Weights of a small transformer language model: 26.5M parameters.
Each number is 500 + 40 x the weight over its row's rms, rounded and kept within 0 to 999. Layers, rows and columns count from 0. Numbers have three digits each. The size before them is the row's rms in percent of the matrix's.

# layer 7 MLP up, 1280x320, rms 0.0971, rows 971-1014, columns 160-319
094:496506551446474530507526476558458557503535502404482582511557500443441466442424537535462474490547572447500454593373476528440477482521441515474467534589523503494492426531523526513541518501467548568557482511502455526479543560507480469529494510528481488471548523472494566510495541500478447464483513509470528499524588454500496566503489510479480504485417590419512439448552429593466502450612483493535458463434497487455536471478441515514480507539438454442499538470546534492508461442518497
105:502449505465606491512521498505538472503477455533562476505478533518445536417442506435545576504508464532505447496531501460510479509500485580549502484496426548477466470528487502527558454480524511531526502555509546467461492575492560546504476455475491444529394508504546466494483571415490550481505492518472490553449416555458491524504461473441580544465508540523444485528547528438482573493467485467501505540522526507486574476459551567502582439489501491510387439461590453512528429533468451
096:509483511523487514456454511476459455561484511465439497465504402554474568508424445484540481466548500414495470564468481519480444503544531501443564543530512481458457547507461478507484523471509510527518465532548534467535489455443571517519462475493465441467494505513498462490518502483431533525522428454542514552466484470424416524438547479497468435534452506432455572431528516521461485496539518534453543536484483474493473510518504497527435443521515529478437515515543444497557530536530528
097:476397397502468465520520460514470564465530547476472465532526522543537546554441523478519495448552587454501463447454506459497448487479476495474513536543627446492528524498442545478453545532488523569538517501474468463499496508486510457494437472473568457555500470568502530431546540527498474561562548518565411460472523483468474579548534530546465472498482499463482494477481430507465470528493434528457436442564438483466550543490454521480570517526459509453502511504470504440473523489495526
103:404469565519476437461516492492525462519474496507502431438553524490601475559573549490555455523502485521475445493562418516509486473592463494570462556557498459476483493512494570522479476475507535540460428431545406559484496472543501540544464514511599469499576502499509536506501492507527530476480453469489460560523399508517474555521512429526513476536418441435437476533491491544554465462502516432501526564442485454467553435579458495497491501435467443504523510505469512512478486481565498
101:503528488495480546514451559536441522425430504457536505530483494507478493523491464606523458485438504428468490506498559508470509441522488500508502470563512569455581551447525480578505451479512583480510526481497440567492510511532570499515482471467437471438591534433535467468466519513574482455466461473491431448532523513577465524498525533496509463455503484398452514534506500452456516469498547479452492534520529511491538547479522528518441515488538440458485478431500450427567495469494442
103:485473442526426499531498444449473515464548464443555479546477506587488535430494490468538524498473427548440549411526457445457517448532604448520455559499520451426451508555491481571485487523483573497483498542553425514465363502471440530446456494535544496530469543579499481534497499394482483590489573514513458487463448483517488543530470486496558457482501579441438501487550464487473464474502462471486502536463553519426565483443447439465455426581538498528521518500522480467532493427477486
095:480490568436527521458504488535533472430513531522443474509484565520551454442473578569500465408573494559519530520510448548538433493513556462479495559568519497494553509586520552488513507542542537437588447499532465472504436439498541554487576470535531510529536476465513478541525483452545529490472454440529501435521450542510463510504506520499455520468531495488490494476536479555450529382475446469484548483492411553527499438472548526506498525569513485491581484501519486462556530496510479
099:476532485459463470473424512584551496439482556490456500542542489504435550523453486385471492518555453445455452472476454498472397465540438443486571477502503438444461525445513507486459502524480448530522509521552484438526450503503606456503555532480459611481571482502465504518515454498530477509561528496480508477530473487469498580497517513486457555493539504551511593468530492452496463524571508507508518401472526498482459465455459471535452501493535517515508495522422500588462522489517431
103:515527559467505425437502467499529496515468532512520473450504505518496537460525519498456430494509444479504455504463469495437526538455564476474508491560419401547609474450484455457466462500506532398480471499526536430563504493513563441523533472584422475413492466498501593504503570421538479459465551466490510556571453566482442515444552470458445457545480492504488466477493496562477543447514549504435531500503419533458516483490455488521473537432567534461565535483491504487556528509533485
105:505496516521435428480448497418438558420527497516450481484484467477482581545464453506491442544516518473587448464496440528530478453593454467485546523553499471433511537621530384505518498431502532495533477512531415573496491444544512514481601450516481510492518512500499526519529456447524441555547521477489508474506513528555536518464540474443459585440505481506509495486528437513458540480486583459516502534484475479477482486525546514547534546593533513480487535524473532515494496525470531
101:507570568469454474576490479499464455491542421464495515465495465555445419415445596585496457472501474473512515510436508453447591508460478479490558500499500453486528427489476478491500463478463500507456441514539378501516515435518535509533513548474488481472491557393522525544452528466546530504498468554469509595524478469512494559481482503480453508502469444485399534515587487502478567483520475453491504470521595415462513476531529475507520485508433479530555546497505509498480461556520483
107:439483468547577522505518525458479497530478449540530441454483505503595492499468462424510497463477503515542456399514490507488508448511498489532452516488451489463464501488533488465488578466465552449560507541437558454562554523559426462483497472550507513455492483510528560493556513558446522447437495485494518431516448549443559549461534525462479527539541426561500546465450502477567407484517371485474538479378575552490455511495408500505486469499552523483498448544472569529457506498472552
104:520529399440472473408511457530582486513512472591464444461445523518535502566477531366457448445548484499496436527543557534569483495578484479525515500493526410520476506495479512509467532503515468472608521504509534500495484536433416521447549474529531481511531468505488495542499487479444478479507512501488517506495545560489429530403528520494547519535538640471497511504450473531522498550453540545473506546425525508444567520418497525544515550519444585533551466525557535505542500463502501
100:551459495483474502421557559493503532498512464478538474468469549494588471515471579535499532511499517462547403539571519553506426526547496467433505520498448497485469494545512476481512469532508488506547474474520431533574483517487467496525454526438514561510491555479500421521536518508502538456455479539466529447547391455484505490474545552505439472436555498484448522534550467460514548392477516467513469531457507528487492544483514469516544470462470489447441508508465507463468434500411489
095:401499524546471471493515465440483516549450457491544531426481455549487517482473504532426464476526476473506453497436511528533535440477532477514472569457431519463537573529468522505530469447485553414483585486489519470480522560499444486551465433512497476499503479459453606492474538443521505456447552486490463457496461569528512509459553486479455447475540487553520472536476519532445482548434529448481502498513468526472425564450473446536565536480504555565509444517436470457539493461456451
106:498548502483495528490430496524514490459461482529495480519589480555469469453478541421549553492503454536501460449444515499453518473537524527536502463491531493481529548409436528538526501555503606444454488498514493547518440572449504393549473518447491510561512379477547561528448554416564488539489540534514478478471538516446502501483483487475469514531520486517479547482543494469486483458481505422499485525490589490500537508454500527520496514498542517495443481423574497467509483508461505
100:495432544516543509434502543499468465543567516476512422502509556581478492513525547548479502457515547496469481562504456537503517517567471478433509508486447462492524515524526512495495586407493517577577462488664458485531560490462476492439470487491537496467486503504442442479504508500419525427472427512500466474519540479495475474537472463507495496488471541450439445515457475419489533425544540478482510543546527484497494518502510518570465490504588491509504473467418544462495425508502493
103:514524512526448479493497430495478498548499474474470463473512478515508420482476429582477504506475492588521473542541531492541502501552509482526501469503475563474504468513468556426468527469474542445503477553487491555499516426457470522462505531486421507492446425403440422499508518553502482530507509507500497502456426514467428466485486535570504466548601565470511494451496447527472518473484478425462455448488474463468561514475522443559509531521453570500493504522433553500527539466516447
094:450430485520511572516461537468478442562540533520470525470515436442515527435453497447516502470446481451481478540497546492471560563469545539514478479482445548560505528470482534502504569519535480538506569485488506510519466524541472460495473534429530460509548451528541492486461517492526501447451418477493461468502373518559479488482488441529545545442529460482473471526606526451474488469462478572503484511447529524486465497531497541547526512505420475469507467489512483555540465517402520
103:447496513489568469491516536506458473504478493428533516452484545521552499471495574526488532533482600440485515545574397515485449501437519546555494501436494527481498490532474496531544499532514562535577522506528505507506522525484462546443510443436545544485437470524477527478512506490495482512505465464438489533493505520491510510550497529461530480476507528579481448560500559455485427493514456517503491478479497568475533465501531578473500534456497498459444468514521495470460569431416463
098:577443454468450527536503498469456481448496446470456575504476476530477568485498496552525509508510505437472465514469455465405498499559512522469505459561473509504485506472531458506475434451480501496478515522523504535521608443519486576494464445532521548472528489470501517549497586542520458527548462483520415480565549486538465531401523517467469462559440529513487554441462488513464490497547462432465437463465501550488471493490435557465508550454490495534515508476482443461553524545499452
102:488489477492560431505416480502520522534455479517441447493465432424508486547540472447519487467518519430532464572541484599544549513520493494537548535515490413543545495483505512496538515565507472518513457461523497488540421543502562525472547438519501515547440465513550549492500564501433491461504467492511436548481508452550497472507567491491477521511455562436440509547468527500502483507543519446445509510496537510496536447439504480394451542551531510511495426523514541450502467403495454
102:459539513522473506492474437555477508494442483508527469506487476444504512478430467545537467429500464456460470469494479598543476578497527485456587434520487493506600492527488453516499541495519512527466530473526508437562433478532466496564549440485549453530476438478428485541401469418559493456485538483533572505483498458533444530549487467498521497453543440429549523499531469518511506420508492481485526495510501500528594526463508580507442512530469443486496509423452550425517572452483577
099:566469468488513513419503446467508490479480474587506511488436507513479487450504491525609449506537448400499534534477467533430499433515515490521554452469532496522498497508531529610562480521438516533533577557500505525504500479487466473520412530521560426449480510517477445453508512548524491473561509474561478491478475503547497508496590562434507521564532477448486515477451470465542625556472517536502449460413489487481521547553552529534500501454486544406537483464543562493534452584537445
096:538515510484517551489474460511529564514447530497481463493472483510501472478460540536494525507490523476526463484552489522526481419543555452501560468508430461487478474531491466520476450503395497503488419504451437474507465537442458493468447526488547484540495529473549549598545472478437547535461542537512520527482515554415500494509485475492485543477428542573502535500541499511527497504514502485519486425536467483446527511498493482540469412455545501548471584467431506583467511472464534
098:514436489464430513580508511504511497520525472544527490546579529531539486542447547435559484448458495493533502535450421571489532488518465504545485525534588495473458507533488462524475458465466483458524493507465448515528598544497526508511529476551580553506500571543532504512473611548489523506561487463521545451500523496402495605462505475610477420475513549438445461475551559554530579513441513473487485492503473441462440551508503465482532504534522481430551497460504384504451514439442471
102:509466491514453527486504457517484460483496458483513533509508459569511392495475500514494456503565440485508457471484495492443485483567562487482493525505457517525546473515538522480455532478500541462492511541471558510581479448522538510490427534416520478450469485544491496489475525461563503508448482454532480483385406536464501507550514461464578545562492435472530523476478494482467446556451491403521484509428555501431502516559527530478537367497494528531544490526497502496535525453469468
095:416538466502468552454512445465561521475504599546531519523469519518496554459536509455481536536471492489491491450513484438452565567523484518433489567533571500481581477533521463579531549441559552522474520543546508416520571451488456511545507503529484527503565505522481445495431478493534453491550526556457441537532449523552491528461470536508550473532478497480500516524454454432526533436524462533525545496522502487465491531495568506534509602487554479531482557475521560498473536463475516
102:509467492445504517480522506508499410517485485547513500516523509538469505486392526472475475503506469540505478431470475515472544459481596427460523463582528491480556587479491462477416516475421588483541537480561548445562534587503539556516526488483481497519466471493441609543476534516505497472439460508543484447498472515484433584530500459522500495429464534455542417491524565538452438572498533552527466520464468456519497536457507525588428523558534547491530511510424513540517590510529591
104:487526505543495473490560529512503497553496493509526477506501499450438489522522523535492439440484467446517501487522502549513483600497453508480454557510527505536477578460490494452494550476504462558524493440537502549484437475542553467500478447426538453489463507565481538450508568443475556548531462510559495478465403494556398519558508461492526390461500562473493417521562477487483431447448528496465577507506430504460539522475445528445483529525535489493598405495419482529527415549430484
102:477508508473591475459528507447507529518406501465507558582509542483432459532517507500520477538560469500497543458514519556492548565594522483569487545531483482547572511434503488512536508528477536514419453507539493506541565528534477500515471482426547517495430468498522536555548521537457524555411588455482461488527485452474555527521555505537543509491482548483511543517473552542491501417563487479475543606510539470456416456508482573512569503488572418467537507491446533564500409508455401
098:494425494499477460447544470544426449540476525469483476470458464475609550487492478511478489472463522522566527557499487503507528524530513482465548583495531499461544394519481509476476520499483522496593488485543462495464533554535443577581541384511520511503468490463451416432456510436426415475549494567461482514523516454434508539426465509524538520545388550469456507458541519452460539505510479525511571534470477467416524474511501569546491525531517565493508565502496481413459501550561536
102:482511532557400448535411499507541507459457506497554528454555526525541486445465500517476538454466496500558520534483513491457462573500504552485465516460555489525480462485545503470493495467542513522504474487475518528417502497459424475538583490521467410533457565442558499503518478503501502490494492468461511454498491508509524589489468510459430438491479419472467495489480443452557585535511507576490480468483437476467528587488516527540538479516559519565424586496517510557484487480525496
104:493494561498517495501492494462550504552440480432561491420545542538509483516492478641486565546526565506536455552521478571534487541400526548521491529535557520504479487510565489517523580503486497569552432457430448471523424516498464438503506455465496444480490536499517452522478550539438506556489422474501549511512499502453493506506498608507520445481449514486479448459525474528434519483519491440601507460478523471465444581518566489489546493445519456496508532454466477555531445423488413
095:461506515480506426476479556538552499521554502499462547515480483505604565594514560521446538484525482552483468472469457478535535510535548512547537484547590439491528500534414573520438478481489524476498450491494468561451496459532511507474550470575433486521595551444492447504467507477460537503568436539461515472535510577514507567490545569545522479484511447447436499530514490515484521513487518497525506453562455498446413514544486525494491458476496520481491515578549487486500530530474497
097:402438531516506430531497540489489511533454487477493557524472574468494448498455516563516574475498538518514480498493443517439435517495505493530612523550506532493468431487532498516543479473478491541499520608445518438508505561454515528451532486583563450509409474494555411525460521506533499528527545493529501456536469554496491581469507532471483440530495518486459504443519473451448539447509463552486519482479446506433517527537489576546484586484537473377502533480507483477526507536476446
093:446456533461460494420486540508554503450486504485441475462462492493555561474474460487527512426574483492472542556507426503450515482537526402553552522499507432527446524483487552593435493535520495509534513488495480470537527503495517478544457483495516444452577517588516449411477541453526605525519494531370470452530470543459544545508526519566477525474506531458496452584567460531460430505457462494518568470506505400495495472470515511521435485576489469523467543486505541498529536482505614
093:411505506502492458501431527464472477460541576486543450550545528501500501442499475437547508499466501417477579471469563460440518483503503495407481526431527495567514554476554557493488538513531546528496526476569523522506479495442426485499511504534496459505533489564452483388572471472494549473495466504450445511519502479548435519431487493484531483520444436438483499409541417437523474487490506531415523524506512484462424536524461531477491566428567470494486478548493502410510494568556512
105:482509552491540439468456460504509531499483457488538494423494504547521505480426475487495486465524525519478474594506513472556432450428466474424554482508539535451430424541500588571501481467496523510552577501389439499534541568508486422481470443433452551442505513481525428449518502490492463490553445557525470442393500483512556523478527480452467519523631536486535552470453486442491549483515489509480512523537501562524474472451546479555485443510552501464420500460521499474495499517455532
107:483516472475547538466501408494445521459444486484513445482552523436523556434455515539487498512528502442509521463467512545559552471498563439528510475548518467461563480510524536516511538458461515511525389500465464491560501492440540506517483479471459501495578551426509445506504481445512517483467573437560503570495489511495476464501507528515478492484519475478536539511522549533469504464519452425504460445458531542444447455462523451450507433521519461410495565556511538508501519455447554
094:484419483483535455557548565486508504500529493468487511511475534534485541554471542499492522517516557537593447494552464465520531502466526549546567560461537512532409447423522514466514425483435555453489429562461420514507433572489556445503490417537500515494490546513552527459552498508434541528510510462514524501536542435568473494529452482447430505501491484511488455451507527484446494427517460473543533521478491526457507441526489510483517502493529509411483514555463439516481657548409467
098:490514478454551500513497456503449474462472437514490587472519507436603493534473524534455489492497484476543538607430456485472482481463522505501477495581502527436515477537504494474517539471503529540517523565537551554485535519507425553449506482504458605599505399429421445487445507555522463528520482501437533502548584442474480526513483506519440463611463549445457499494458516499454540502539510529441450499480452519470520491511416473508488585501492472457520495500460557422521495520571463
103:499434455484505482513543519544474497459400479483478524453545550531577456543531540502510610528500442480530592494443491472539479577558497528500508414435570455551519439515502456475461541473439508516541503513533547469558512507535482480452497504420557559472486504442470469527539511498469514471526589457492478468503552550430439562418517506463512466543463456444519459591483486468495595574524521492461497494474511515461482571467466517552557540519535512510546553424484462461488506541469426
# layer 7 MLP down (transposed), 1280x320, rms 0.0922, rows 971-1014, columns 160-319
094:496460593482456539548520432509542511526538564448481546594550467486482455516466531509459536433546473450516493476482480569455499494514432476500451452591470506590425489470409502546520516485546572446497484474468521573469497464466444460534475459459500526534469559580479488485517456478498509582496410503468500552510481455551472537444505463533512523470525495475493499529488467518424550487489469487587464446501479508499478508456421519530497447541456523490516481501516479511515472517434512
107:490539432515476545452493463507535453512533470481504453479531516459478487509579466480578460508478547536549484541468501486433511485439482564483456529505487508531487570536573485488540530535474501495508493510473534527478531536587519505479458495514486553521520467568519489422455487425460514542489487503533410539511438476555505524539487403518502512526478478564454524449485481547559541528522528493545536514592524462500460427498413510501488462448490492559410484553546518456495467519547513
095:553469497410526545515565571490580538474479539528442456492504557568544460547501516464457555472496485566462487423445487531567520428498454428467454470545474547419575491504503506401576607473489457501516492513490520468538418561458524507519527561493493467511501500509510461514510460484500494444475487458529466495464503519516535546632510524543532548527556488467500494465501516503523525513484578448573464531526494448491509509393506550469522532445492434471525545425503537566470494529475508
094:522455484433484590574527530504416526483430485465531491558531479493443573473472510553520449432530532546531487535536585531471541502452473480488506436452481523451558437485445465507467528473573476460463466499474477537435510506482535498481462499478522471581489529569459521470497531456467510543544445542502461532502468517535459444577510481513498471530440446523458468495552531518483589528418472522499425469558475453482482486456533523500479470593434459487476445577527476510498489513482523
103:421514546526477528456546530517484552528499429502533461418493476442455483542511494445507477483402410529572424516568526538426542524493525537526477441561503578557493469576483468471467494537453570528523512509554551453512471529537500500490376434474598503484498471536497541450477549549467507502469480480471442522503485485519497557484468472550477502511464531440514500529595522465468503452535502502514515552584500526444489476540474452519511490424473416467526425568460567439512542518538476
103:521542569467532491555555525486501450513572418532501465533498423498569451479452585465511506589538452544551568515463473509474499568553446477501455533465466533535513437525575511498509505509442500489395535452521543523451518481511459517510470499506503487546494567524467519462529498436509552504535573422517460517508484526516487532454552530486501495529467520497489555459479511469493491431509494522496556563539477475459502443519438514501483530520457513567446575527488527543441455558523429
096:461437543452466417508519532515541432488430538532470488457561529476499552474501548552542445508511469520564446473563499495557471559481515548414586463441528538541523491532514520424528535499446506555562558460476466497495488552573498516506502448482518501489451551487458473486438494478575443464486482550530518487525446506495544497506560548452472493454530423519566472468532561482517472517517553458461469476481468499453531525470493491535466479426541573463604473488517511463461529467495470
083:611500495460536529527461464513590522547521464442503511456486513469494509498431480491477523488436514541549503460466564525522450503482451512520506541410433519473483526336516527507547516510479492495507474476552485464500444580479481469524452514458519428481473462522476489514483450516522500550503557435485506530433489427418482471476490522514524506540585507538525460455515510470516451470589547595459518506520547465550418510482547444507526458397527505499432511482515504457516490499513486
098:457521521526567539481541461448528470527477492493500510472562444540522471541538532478538446492480515490546476424503487507504511427483560527588516584478472481525577410520493483446507539500513496459537515525486493469544517503537535536547501551506530443580527530459507507514575547489477551459491460470532497506507521464436521407542508492450499468545503516471501482544489485550557578452464512416505480553465475467485514500537453482498515547463496539472497491492497489565489536492495445
100:491508487446488452527464539507534459463515548472508547482521512560360610434545598454474481426517447462514494459505499498449549468386498513513485484510500479565435485469426509526514548536506472512534532581498502509486500471494497500484464460451519509497532556568542520493522498477483577494529529469498502468484515567484526514492494558442484484501572498548456479496466472530484526491515518553543479489538514524512497503437529468514538520534572478505479425538484558535544463496565503
108:489539544464495510515449489504477513561574466485413454448525528532480510494444542491499456586546498495442497540499470527488549475496567502583495567552524487511540512555524522455403546552541461463504469482495479479535500471475519490549451492472530489522492515543490491421412478489547528498453553499526499536527576467492482501476478502591496432564471553543463477516478476479498489514497450519523525505485569481437482488514503554436550615436468433553468445600474481523532487448538451
103:488480540515505492564474488540491478486543566514489511521468406533472499505463519491545528529493528442435426547427497508454480503427474536456481505505465519429477492481550506519443543544430503616480546487598549565591524522463485559507511462542411513471494516546502498484511502516506526446474509528480470571547527501532531526545473532449521457538467564413453504491465533461482511559470498478478572569518486535510483544485546462380507504501476527499562482452519538473573539468551448
104:499510473528486568480595535483532508479390572525490519442435518475508535432453408438476481544498513507578444380522457523491475432514503564458512538440459524486539525516477515478513542561510501542529501472482578470519530463548505429543536455491512529475522515508536533517536480513441572442452497473467619456496475548497469558477494509463461505501539470562563583495495508524558436493544501504466533484424521545491466550500514498493518477476529545571466574578466504474511518434515554
097:494517524505511654505514532564481517500522534540479467476512479492484483490515470455533546455430581507482549490445501495489503578560423482420466544497498512568501542502531524437500491505523495485468521525474484432558476528521490494527498525525511498456444598533489537533543487550566546555520495483518551527589463572506547504579525505525531440526466499436564458487516568495521452497486547530510524489495505403532515417547490498521483455552519498481542548494492553495472480410473511
101:549553480474436456454447438529542539525464515482480572497579478508514480446525573417490480504543498465426503459514540504487466492472534486587463467503476511523591505478454507456533388495492503459489489530542526472389435527472512512523441388463450447500432442503510533476442487492404482479546423536561518518572449474553522432513418412498521549513497500593482447467474490483480529510502485567457460467482591446444529529476495488462502416509498491518489460469527511468532502531538454
093:465522485523490504486496478537492492524459524572483547524458438555476557546475557501544563494499459506491575485483506468505483462558533606513541492545553519530467514543532537499494513491523455527532490554504509520568545503511491436513453476517527502477495536549504460546474487580505518531481602487499534427416479554496585569479602497555560531521552549499539506519495498475576470517545468484529486520487464570565466519546454460575514529452496487496452514557491533568417487507540506
098:499516522526531564463524482438556452459462577466507423460494591483585444462602499558494455446438534475495515430500513517484483528528536532486490491524514509515573601520555489480492498530541536476506499497502493434559520506529482524504501535472532502487566507461518550511462481500529547469481450497580497595453482470488489542524497495482540521488468490572542519380501543518494530468539481519466491455507477475538495521456546498509436466465495507485531511537502556463554498415537538
097:582518581579453505494457539554488503563547520435545560494449476442517464518548460506476551471541485488564491507542498438455495485505527501536563498468509494505543431488507538440468522452465437487514507503482496508481514544535465382482407532442536446510488468426484515548530507458512541495499555549457532458577427531536483486517483505494491456473486392461530485511464476501540537584480491458505577453541506450508501529517492458493518525452514515495460557472530510530533498481540529
104:494494457435541487459484485528531528537472540465501513513504419483481505512504466369495567489486463548409529461506456512517553450483484517523462439474437466551505476491477513568491433464488506510458493487512544456561484496556448426545462468516457445445562544477584500528459500560516481462578477450526503524493485465524414467470614439459444496479562486525523513558475512534508560497479541450509502494461478490475489521484500542508442524456429471478517501458497432487466535489535448
090:556460479576488483459499423537476511495585489458480474537477401545535509570495521610520536454474502480475507569457408486518522554516526523522455496507545497491432487504512455496495518473526489528529472537458502451499509459492488513465473494555426511452417507506512484483455582443494478431513480498494547475462511497455530459533483541466492477520477544494515594568468435478498496524533508533508433521499548497514561498513459466571478447516479512539478474478431541528528459458500504
103:488516465529480418526510502519512515603511528474479492507469546565533476411458508528488494490511568470563528524545500487501487437481481539485568551487460503553494442490500501492499427522538620488516449553498457547516502431522462528434511440424545485507562482509484503477431481415496532506561553431491489533499473424528506490528568536474504474429506540475502443482457564532579518485524525453500508498492464517530525494458510574517553545496433447483520496515491468461470505480507550
105:557540588519491511542570520531560515477568529509477487486466504553510439496489381508472516515483427542507480467496567446576465553550561462528500510549503507508529498473419519567494413621523461484529483482480460536450499488476500481516511457488494474527550508489423547436499520410537395405462568550531457500502513471539504452499512472407513542573526457515508520488545514482470532409507558561466511515506533498513559476411501495458471505501528463505500515523501487491486368543529483
100:450542519525477487531515531482506500370494468478552507506515552444515500582484479443483514518527528529463514533506499511508530469491556484445490447550474499495538537467493447429430467459477522453438523523425456477485500423576502496524449420338515479470433496486460456545456488534560562520509481481458511589435512499509507495484460472498484508501479435513495464556493514501537489425454483456467402529485453492457535506473518484454550460517498486541481555489450533473455547414514586
103:474479511490496485512519506534491477543499514519524532442491508519560501616454501536515520583390471490485474485493472511504494508424479528552564512541526492451533548475476380383498490561471509534475543523483522509506521529492525512522556525545531493538485476463524539563500523493544551477500534477495435492548512467485512438505411507490502506527513558471504532436537518536533555447440476532589531475433503513479466508482472448536545492495570517473509558415566528464525490557549480
101:442490487447572515495485526454478504473508426472480476464474475523489461457432462511524520537517475501468425561465514510534495420445413535521517495488543499468479531517540533467537499457492499573543455526529499433432529412513513511491475547489520529490508497532509479518474468473503556456555431370570554465455497461524449476536523511563564454505442539524514420481540539464480473528510506516499531560503435501567492476514555468542441535524542506457464537581463539459522476487456466
098:474473493447416534511494464591476532503519490470450534543520546506535523501515552494494497486492435498473487465435483503485477572507568463530484532521542476478495528470570558504508488497475575501493557463527495498523494495455452552406506437492427457467504417559471467557512478541518414547484506451486458495532563454523485491501461484484501554453455513476473510453497499567439554499497489520435518534464538558426503511533484515525574510561517555389465472478533507454493551498479443
101:421543497550546523471475562533467536486557537567495525540445514534504451503528559525485485499459574514525514482480517509447482524517512530534495504534469499572520557446547485558510440465491548548449531480443500448465475406476466546563463519481549472508469479450499458546588533443566509535425476563465513464474478452470498554528472475444517541559566554440524460539460491513514542506528488448489522500540528499552547575485550513485602528493504475479528432514461458486571473596494492
095:530484496594522492570557498560557427424449561448425527496547507571468558481497563621526509472441480499439476474519489467551470400505496494483497507528544460545520472534452601559436429497557457465528502535516610484507447419558509533496589521480526421544475521474482483533480507537499528450516535492467500457509495448538520503418544512463518528534546536571515502447457463478497497440467528437506548556538498489496481544419460469427502513510525469507565465461499493572495489515466527
093:423596500513492444573504393560503558533520533496471488447543532506438496526435494531502478500512449395480454506500468547501484537530538499442545455522486538505508481497513565509575529481521416456514495477529475494569568580450536532424509519530550499528496463543506542460516520474531487471437499501544542537493487478442523513596480435434428501544570553488474391523448500464560464541499518456512514539429454574587514499506503448566541517464511464494555470542512547484468495612532497
102:561497497419471467516461555563569508491510426519482493467559500515497528563556579563499532499479422491490462443545490494487474461478527587522489475476540463447430530523495555516565559583453404522461534595543492513488470529491450549564447558489461509500485481497529486520506486479454524507539546484549524600512523408508492445517467485468494631513475482491483542493522466522511545503477506509529586434519535578571521428422506524407472592434509493479512475479471522480539481551517501
104:497465528481476539478486552454454487455547470445427457491497498518580510599543535555546523512485467448492476518574539432516561510477529468505522562492494548496434489468457475506524469533494539449513508431585460451562512507347443507475445547521498481520536557581512472490451463469449486501508503580424518468537462527478570446482501447575483510496543531461470434532463580492518470518480542473553459556414567426525464475543450535483438502465495540491525413557459482465544593499498493
099:512537562482444569464543501505519448503583544440461445516512528452493509493543559547588483503484535525461526509536524516470542404476440534545523484562548491414477599514515459500554508445459542522592565521493534453542527464433485478556533472551450501486543483445507493480510565531453490558606474525528424462507588526508515515474479520432522503439500472521483485467501468475491484435475484492531480524526515522431466537521490518553514470546462560548483524482545490540518496501516550
098:615482467508523446514492496500509435484493498561441538479530496446507500509544453499433539437475442524527507506514432460485522479539528495534498484489457487505462454558540496482506486465468532508521470532538513456464487528573489510487487485493498453596481501546442516461513518553474423455507462478450545510536465503448493576425452508529502453505425531469420526432563451481434440512432373530508522466478549488446447426461507408452515499550442553464487591474594467521561499520474482
109:492510521528464496543417515531509493459499483523501524504549487579538473417466536456502536471478500540557504475388447521418490495516523500502511481537601556489512470538449532506491469528497510484528469426510461478474471471439517516547521566520510470482461561494499452525505512513461486505588507516351520477482550577477472543510452450566468463545524515505461488531408500526446488510496571517462424488463559450503451544530461524425520453531462473567414484498518480512516499494455481
109:499506560509479498433471474483469551602421494559469521540448493520515483519504465466507539469530538440478506503523472508468434524532492459490516624519513446501508558475495464528468493488515512555479541469471481457449550355482437533456486559527495468442499507531535548418499473480498506475538542482500519472527496492462509533493518522456459510539464485556516479474454525554517537516455451508441490574487489559344571535487442490481516541473442521478558506482499539552466481468495368
094:556534468517560503505489495561463511491458497508463541526480472515455483459452528528480503508516493434534519504476588548470491478543536536403488445489460488506443456530486475529609504482475477509555560558430454498543570492572454539512478532531507561451540506526477585448476431489577502509486518458459565473459531548422542584565513435544476434491513510477473498509520553505519442484559529520485517541539496504522529551356561475493405475446517529520412431503422466496584489564508475
096:445531512464443489526445474567584515499539544434587506507541516475475498499456465547526488470492476562526477492466503508523499481431497448557442495519435569445458433545503542541557526552453513563473440493457494482498511480501500447469454432490472444457461474540531408479460517536600536521499436462494423530418456529523557520479508504478420511485456456526539493564515497477476470463455484510512526549461493544448506524486479471486554532518462486524519462518531575531511554519541500
099:490527553514546488496525457556523553575530491489535469512527442515489440513430565491545470442480507462460489526447542535444501507559575601460480551483508496510527490567525509526501485512463605512463553505530518519490534530451591500499513508535584467461435430485450540516473545511463513470531514505486454510447514455535552439465529494522528440540490460586516470467495596481503495584569510477448514538507432500479512513419569516511489478504458488546525436528435527531501522448459485
092:472480426507532447464477485471495490480529500458476535506457477495543513548533465544504552500544452491481554504462445452419504452493512456505534525475499519504445498455490514552513556498520536445511480518523510524458494564486467520501507489496477527443514587536512494537529511515513451542529490489509423516469572513456549519539526552534490493544456502518502485407505441514486518477496564553474478500559542448505525495452470536543476482476458458499456472467475495479461530528512466
109:517518469519564493531446465455404471511468527490447513450472504489568485527513427457495563457537445589508496433525518464425503451504521504394512523525499508466495508498519555474488497458487490543522506501462492464494589471476518471562485564530542542485432487396482405490502518466572459527434481450458462461518559456468496484507517530435561552517457462467577545489483501476564460444472517495497490553514557525514428523511493502458518478447473496478529521517478500588531425504445553
106:510566499394526489497494456530497444435456504488501486521543486418546543397402542527437553551490477434494612409500531482543540432561514440528493514521511507433533523503481492541530517496495478478490466499485514473480505451449505500544541453470497464527569494545510444436529552452529477440451527473539512520509522543513477407503488525514488546503492466483459536485438516572476472474444428519508486536497468542465417499497509486438532431465533522470509545524463516486552551473517558
102:541532483483519428562551508453499556580520420501477534531521549470385409468535517514523541502539510575525488536425455508523512547512535477492483512469483465491503498468492530410501502521436573519421462607477486536396488533508551474562505485505468493455521507470596493471465395484565579482540517525417503475490458499435589486559441506521509515509514533525439440472497541510538468469602502511497485528474489504549489521471520470468493539503528465493497533480542463503481462469499498
098:556495498534563556495527497534521493518538466500484445538511504540491465501549499483509443502519511498468410365578497536447428435512505493459546484498469525531507506440479472538511466473544556548439603465521475474557469486525549449479501471457491495422474503601468490504536451462521530497489476459570521466549444486437488524476494450473563542464543416501509478543505465505481547579460542499512473499536527555552511529521539552466476392499509517547462478550522427522473468528580496
102:494502579537481516458534413509500488515544527426432483399505518514539582509501423551521489445490564456568556482518491519452488522391530552444516511510490573629541523529518507463446550416560513540535440473516463530572562472507517470532508410488507476495481596506487533580542438472534526461536492518483468511543543522508508495444571497483455495452469543509507552520450431511503497478485534529512404490504454462521512578536471490528542511508544496573515549497489473498579559548495506